python train.py --num_hidden_layers=8 --hidden_size=384 --num_attention_heads=6 --num_key_value_heads=1 --head_dim=64 --intermediate_size=1920 --vocab_size=8192 --hidden_act="gelu" --norm="layernorm" --norm_place="pre" --norm_eps=1e-05 --positions="rope" --rope_theta=500000.0 --rope_fraction=1.0 --qk_norm=false --attn_scale=0.125 --bias="none" --tie_word_embeddings=true --parallel_block=true --init="trunc" --init_std_qkv=0.0293 --init_std_o=0.00732 --init_std_up=0.0293 --init_std_down=0.00327 --optimizer="soap_variant" --learning_rate=0.00559 --beta1=0.95 --beta2=0.99 --weight_decay=0.073 --lr_head=0.00652 --max_grad_norm=1.0 --warmup_steps=200 --schedule="wsd" --decay_fraction=0.802 --decay_shape="linear" --final_lr_fraction=0.1 --batch_tokens=262144 --max_seq_len=1024 --doc_mask=true --train_tokens=759400000 --max_steps=2897 --dataset="wikipedia_en"
Each number is 128 + 32 x the weight over the matrix's rms, rounded and kept within 0 to 255. Layers, rows and columns count from 0. Numbers have three digits each.

# q: layer 3 attention query, 384x384, rms 0.12, rows 52-63,115-127,179-191,243-255,307-319,371-383, columns 320-383
# k: layer 3 attention key, 64x384, rms 0.111, rows 51-63, columns 320-383
# v: layer 3 attention value, 64x384, rms 0.131, rows 0, columns 320-383
# o: layer 3 attention output (transposed), 384x384, rms 0.143, rows 0,64, columns 320-383
q115:154092118089132194143153127124148074135163143107136145118125139138116193123113101111144143100171134119083126101089110136107124111118099097155083105117087143107132123140163117134112097147134138
q179:122095122136150117121152104153092103137105140131118108088087132152100106208165149115047115158177101111134145123115124156126098139113132113121123150148117129116108138104177123111130107138064176
q243:120108190083163165045199165009154093195191094080120157118153152057082255240135036099099144162169081063025134058152101144093140057153068072158116000136055188133100099130164131124096115146180072
q307:142085153155114104109146150129094138158091131102153142108122098141070131162129129142153158143126172148107133114107156120127157103080077129163130089120084091131082140154170137161118125142114126
q371:143124150126133121124106164118143132150117175125161116146144126131127117127162143117129142144156151133130127109114156103082112126146134151141127108127129125099109174135143129131100143149129111
k51:187089133181108140148133131124068100112102106118185150120163073191076196157151155127097108109126094124073125095137080123181096126142143094165119127139084160074137073117088119159152112126104074
q52:178126149133174125142133117130131110114116123161144134150087143166171118124145130092126114134138148081151133120100125162148086160131139096117156143155137126130097108145164141178134101115139131
q116:123136120133132174145126176100152090107085080174114170193116113145158147119178117096086156147156143126097193126175144117131142072101121131126161140141156145087078115138134128139137103129094151
q180:137141134106147144114125147123119120071089141161134146129152089139125093108185127125112128146138107161100118124108127178137156068129097109139155127122173099126159056090134051153173149146163173
q244:148144064162068131164115211089255108072107049190169158239161098212216170110224085082032144228226143045060211086117135052126083069053103171173120147163120181022013165068118170186201135228127193
q308:183150172149206076186107110149155104121067144170091143157117102150128123122161150107081161186140123090118110089088104170125108142075172094119117199154098120106152160125151166120147107183084117
q372:129137139140136134142134120128157143142097144150120197134151119135105123144118143138112122106126132125125091118119128131132073134107136105114118146140122092152157121158159129134155097151123133
k52:255178080097043090069076178158112159169114151160189042160170149137124144052065138066117116181160179025122125155102105158090059188122090190117113198095167094103106139072120137094110129121130169
q53:135083153165135121161106102073123129101146156106175118128166150160099139093140157173124109101079136107127122096115126129129166070128108109140143142116107108148139121136135132093137140106125138
q117:089150174172131061103171098142097103114132163167103163198127129123119176142126181063113095116169103134139140086177144150128122123135145180090144092149138144171134114113148155140134135115078096
q181:066095113160134083097175122134130140100138162143102157170146115139144142103107168153132129130171069109151118115129197132177141111166118129154130142104095135126070125095139124162127087090134118
q245:066206077160177000047179045207077098181241230199065137159211002159169079121198086054041059122130095148073084076186166255221106024161079146074161000205143103252115093182139170118128143082139113
q309:125167180158131142117122093135125105128152167120135125213115156086076095108134109148106151142170130183085143132159169109176125129144120118132124122160121130140167103097120110095153145105101147
q373:136155136128109100161161104150150120092138132154151137157103127116142109111133134140131131101117119100116110120135149104135175117137142111128132113119149105169133126110137122116122100120115138
k53:137120171102097110142102117113116130140194117119057166112115122155163078109066190101145143149150090124164190092070145146179067123139126035040205149114084156133128074125126126162156077074122107
q54:133167076119171142106122098128129127117199157168093114131113121094139149094154135134115111164112080181135132147167118118115127185149097141161112175141110158144098111091121128125142131111072097
q118:082151104132088115137163143096155143104157168173119108123147093159136125105102117158091082146170107094098117104128149115116135095105099076096080102131123148176161123158165167136144110114131126
q182:108114113169106140127157112170144121151132130132104081160096108133111161105099110146084133136140106157108139129122097114119119140198135103125139193134102160117204103127139124126149143152110132
q246:032167164094015054111205182124251109069117228226141065050141026142199071047190107130055078200167109057051165137147202124067120065161039000101075037103103162119113176108193200214140072105116125
q310:083150111152130133126162111079158118141148142141120127179106166128108123129102115112114097112114101139136124161161151085117123144173124094114155103092135136142108099152131164114126149122120113
q374:124124108128124144099133139150107124150136118145108141093126131125136161103094110163130119153140124128111145119152138115132130122171091108158121129132136123163157102127125119129169138117136134
k54:164089125111066106110124140142183181114176159074137086151181180151132104180135161091179101121144160043119103092139136194141144154181157119135086120129009163101230062084141120082172122130141166
q55:155085144128137087122139139137099139127094121131101145106109117091129068148157131125158138103158162124139099144179088125130101168106138106147123105082119090105101127138119110131130125123095131
q119:141118121080136111131105130115091108142151133115110119136069108123143113137147102168115141150109185113170122124149105145195123126147115204115131137098145106095160123130118138140158128136139108
q183:142137115168092088097121139152134134154118141175132145129117147100113080113121122159119104159100119157135159129170141144168177165157118132111149091145144094135121151177121146092107146075092125
q247:246169111104002094217144080095087075142231255078058103188039085111168074112123138211106080138093255149212064139255122110143092141116154255147139142050159165055234141234138113185233076169177108
q311:139121152142094162106121115170104144161139149107133141159105121140101147143144111149165121160146131133159133143106144123122108115174122163119144076082130157133149191143124098128157136096145126
q375:147118139099109098130114125140136075164133148112102119124119135111123129098132124153106112143142126136129092133143144154152159133143135124117131135145143100102159125142135137121140147144138115
k55:143143217145157125156107186159123231099155159139113131161148084196068113194079165134125091133094151130033141146149168175076161110071159119144117052088149119148151141154109096135068112121134180
q56:107078148091153118177135138130124148168167114087135149139145114093142108108099115124091149169132127138164140124107092118125137132110131110116162156134122144140135089121168093135147158067140087
q120:099095172127155140110101143151148150158142145106117104144157123161117119117090105124125154127114101096133126078151110095097098167070173092104129175117075151135175105117133143151139095125074067
q184:101111123105118107103109188173122144137122138133142208169101125145106125091124130132117160109145175112149168113086102069084123104155158129086132179145166169131190082167113188109152133154120053
q248:115136251137115053098169189194196227137103110041076097202095115138198083100125098080126208063105057071145049044154000102036000147048140069164092161166168162118171076153171104088179085132105060
q312:149126100111151097134162130107114118116144087157176148161144123143131135115140131137118152105109127115104145117098129085120099186111179132145154151163143166134170095130114192129099141113086076
q376:132134107129149130144142096151108130108150117138124144148131127117109118144125133131136158120147132130118143105146117129120087073140151121127110130144125135119125102138142119139138099146134123
k56:068156176134155119105092152116158131115093179042162193130123122151140128115085135143145141199127081121116206093116006145167080116183182072171121159171053126085113125133176127107202180132118072
q57:125136108123154083154147130155154134117107123106117162140089132136139067148137148142133138121164158105131093109113119171118175132146101135157128102107144125159139112147148115123149079101169123
q121:099152115110085135105121169093140135093081150097151160136122104136094125115121118131118164103127078114114059156109138101118115117142128172106120081102148145166139179058171144136184121099152134
q185:094093147100163084143150150121098122134127139182140188075125138104114075140175112138117187195140107139115157111110139162130190132098154096134131124121137120161124141075141151134127076117101099
q249:000148120098085130095064199090168087081101086088163105182133139158120083071179144165007239117168101026133111210123196130128093127065062207126143039085165118205107202067187159077206051074163086
q313:120069122093117170145109109084111144099084102140146114073050129153198157094131129114168082117106110152136162122137107122117168056146114166126115124140135114129147123179140071117107118142158063
q377:110108119101154099168120106107144123162119129122105125098108144097106137126087106091131110159130132105132118137152121153130155133106126127125123070113150137159137111128113130153167141096128162
k57:065185120021178121128113114094159175113108158091147116104037093112227052149127124142080086150142138113090134098118084130114209122153132164081114177123123135132177175176066059106105159095188057
q58:132174125117155166100120140113134123078126113112104121169168097103098094136126133194139119160121137127163129117146114170134101152137129130109130150160124134174090131121136169118129155098118106
q122:124153076123149156097139121130143157129154163095059135130176120142124108107054148076158133141135095164150062143133131092123133113080083146133134182074150115130095123176122175162092115107160068
q186:130148115147157163134131123154129132128156133104102125111099124158123118104150144126144169133145136103153126124141138144143106164164162149170145134140130087134157114100160146102111141143166123
q250:118156090181169182094162116168221095064145239128039149164216092124043155167010084078199145171134063134112165160083175075143213173100140113142191193107118114154054105255044224125035193151120104
q314:088154101121109127153117123079107165109114185177138103135148090143133125106083129205142128165098087130142118119110116153098092127134116147188134109167115090100117146140110159138143175111163100
q378:078147067104121125093088104095121112155133128132125123135103149097160133101123141134131128137093088103086086141161147131157121140107117130144126132150111126116105143139139135124153166117146104
k58:104133149142166179126177097136187087143176094100074128150114064162117107120078132119177057105120134170165145141015118186134113133102113133174168124148144101078103099129077144119135160136051160
q59:110124120130189122088125131165120136118119130112175170115103130179170104149145093092150126132118129109118112149092108142157123122148137121157162127134126139129120127110119118193093071128115131
q123:151180077132161146170081087166120047118119165219108136149151155176110096123106106145143135149133084129090169111113059191164124116137118126119118129137047133173132147110100108102129123161147159
q187:121105172153114116161130132181130133228137125167142187101102198165167133110148105116123128147141171144137152138140067128150148121125106095130139148154130132133113123102122156104138107123102140
q251:177126047105163115120087112173105041051088180177126112114159228122168128125173136131181110119176049172064145082124000255179081109092118194111130179142000100142075209146057100163104175150182208
q315:138112123117126135126111057147088144139136157139153155118115149136187140120147090140101112091123116137134102148145063170173150102051077108157132170112092135125098149109114085118083155183122118
q379:108110133107158161116101107149093166125110145124126132137130142121132113137135129122131102117133110116125131120152104147147138154105138125104150122122134131123095139119123128151151127118124144
k59:125099139139110076072139127114159102091141140112094086175159130116078181127049108143185108172098118161110149110183120167117118079122125160144095071067131085136040124187106214107065118106146072
q60:176143086099103114086136158144120111134126130117087133152122115137072112154134146134109148110085100138142121147135110164101114137101130113131102109181153099162109162163144130113116140113172144
q124:132176095164135086152140137142109111118156122092086106120107144114114148122111177142118133185148138128119132134161087173107134147135168176140194045089142107168101093093158083127105111130145151
q188:143148121098130157070196145091042137145146158052115164113184163126120162113121129147093147145142091152177095155151127106092104172132103145138123180138190139156122167150158133202159101098161145
q252:118205104171095069151113205131174058089125132064090136089114133131025190150189182150193105129157159164140120072121070104027141127106208180185236010068167121134067124018048032136034008092244136
q316:156123085147094143119143169161148146105150140083107165110108118120114158149107129115140111072135075119124144114096099118102123140149145151089122146162140101122105108149132139121112102120121090
q380:113132127112126098116103132141106142106118123127137135103152138131145138144122125135100137123138110149124108142125145143140156149119133139140138122146116153128122143107136113129131131132141132
k60:165038120098096137135106094108115094147152128052065153192093088188084223112101212142128095140118098139181094092132184102145173176155123119071083149095161167105104125110133130105170073108121121
q61:078145125133150125119133072105120150152186116166112111117126121129171128132137099136121160142126136129144148134141113166121180096158117119168103173100135110139112098086116097127137134120134067
q125:153123116148115200144146100116134129146158076132080104139109110118149117142109135145105168165133114128123109131113174114147152120092140143164136152113093099151136076125088123097164120101142121
q189:072103121152151108140182078129143127098183150132099113151135080133148132112084163166134155142084123138120121135148139165140093133151114119147156166125118134174157119122111117128143133134175116
q253:144143083141110173142204102066107203128174042193000112172058217124171136146182160184001194255224106187135116136086184133163084027149068199168132165074077138096153073150033084059226145108239117
q317:111145133147103120133177079117106134116119117109110084131132115151131110115111110124137137156123144142148136110110132107135146146149132144156161166123097141166165090094093156149106126130111131
q381:108102127115119151130141108128144121130150148157073153120149131119125113114122142120131126156128122141116120141122155154133122150119122108111128132105112108157154099113133118181124109133119162
k61:159127135133151054173170062138034175118140168110105107171105147190112147107136099151177226224109137171066127163226133078076183051080159128112109146178116148081117099184033096089183142076138147
q62:053142109120136120130158106116162113113130139116169122078095117173124166148158139127172144141147146149105075099093128112176139138173088164072146112144119156096102145110110125122135138128142121
q126:115107130138120140132160087123110117137095159195102108170119101178158119081118109137151106131149094107082146107137147151148134157152128137146112131126162197174132150147067121145124151084204105
q190:085113141110105166161150106059151135101112124128120118077140154135115121116114097135169155137135103122131106096132076095100103122133113097114122214123091135126140162119119074155160109135114096
q254:168084079124079115158255000089061230063165127183068071174079172198136182074155111016138108143030087088065178044141212164174246174143117179137027208154115137234129077202066131167248171199118056
q318:103158129170144141124137097150100107168144140118108138093133118148109117153106133120153114119150121107124106126119168113147136098110121121157113115141146121132156118086126126084131108150169156
q382:121112140138154142136089124116105152098167149108138118136108144149137134112135114094115152131137143150107165105124110126096146120138123127100152124140125116167130134141121135119144159136099161
k62:126142083139145137115157103135155127156148105135141076062169091106121106113148033183102108087053201170115083098091065104111199114074116159135121131115073128137158092061129129155178096071137098
q63:113110156112160099139064060109136155119105087108159104105149144132177137118110138118140127112117136150124157105145160122133148110102122134146140114115136112165134136121110131130120126118132127
q127:123096102100119176153132110125122145129117142115082151126111167103102143138152160117164108123101127151179163116109115135157160089115159121150139125137147142149135112074088131164152121119131110
q191:133179139104138135133071064168111120116146150175198112086124097117151097145119114165108163138152125115099163121149105134132135097132143139153127147112128125144103135099107140140218133133106129
q255:126116145087138118150122095160124161083174121157027120109057101106132231096173255054201101093099124153174213092180113107183095015143255127124115128148133132145071116084069120019163091186134136
q319:111111106092121101137096121114118206122095088157142074106107102165156130112068127122186118083129109124143085087151101162154142071128101127172107134129132119156096149094121122149108162140143129
q383:119116100139123105156099158129136131138123106140127119123117129128096086153135132120153086131095093138112074146132130144149128109142107117156133126126119148118119125111119165129117102104111114
k63:097099192093133207105077114151079168128143108107172125107088146172163147167137184104139179214203150115220081139101108182147208143036197175119154130137129201164108134141128124126157101096119057
v0:190110172157133069133100049153110124139174140054132130129184099188094147112169166134146166154108080140112112155109163106154149073097109170134188097104056100112119129183143133137108117126183129
o0:159125137092101120178173170163159135115072125076171157110098103116148171147162151135143159067145129140125149217119104127154106116180079142127154100155150127079122126138140159125088171131114115
o64:114118150126160129159100127114138095138138118181062141151166097062133100174108125139078104106098174110125176040195177129083121155111104187200099135077189208197134141120118125150113154123099165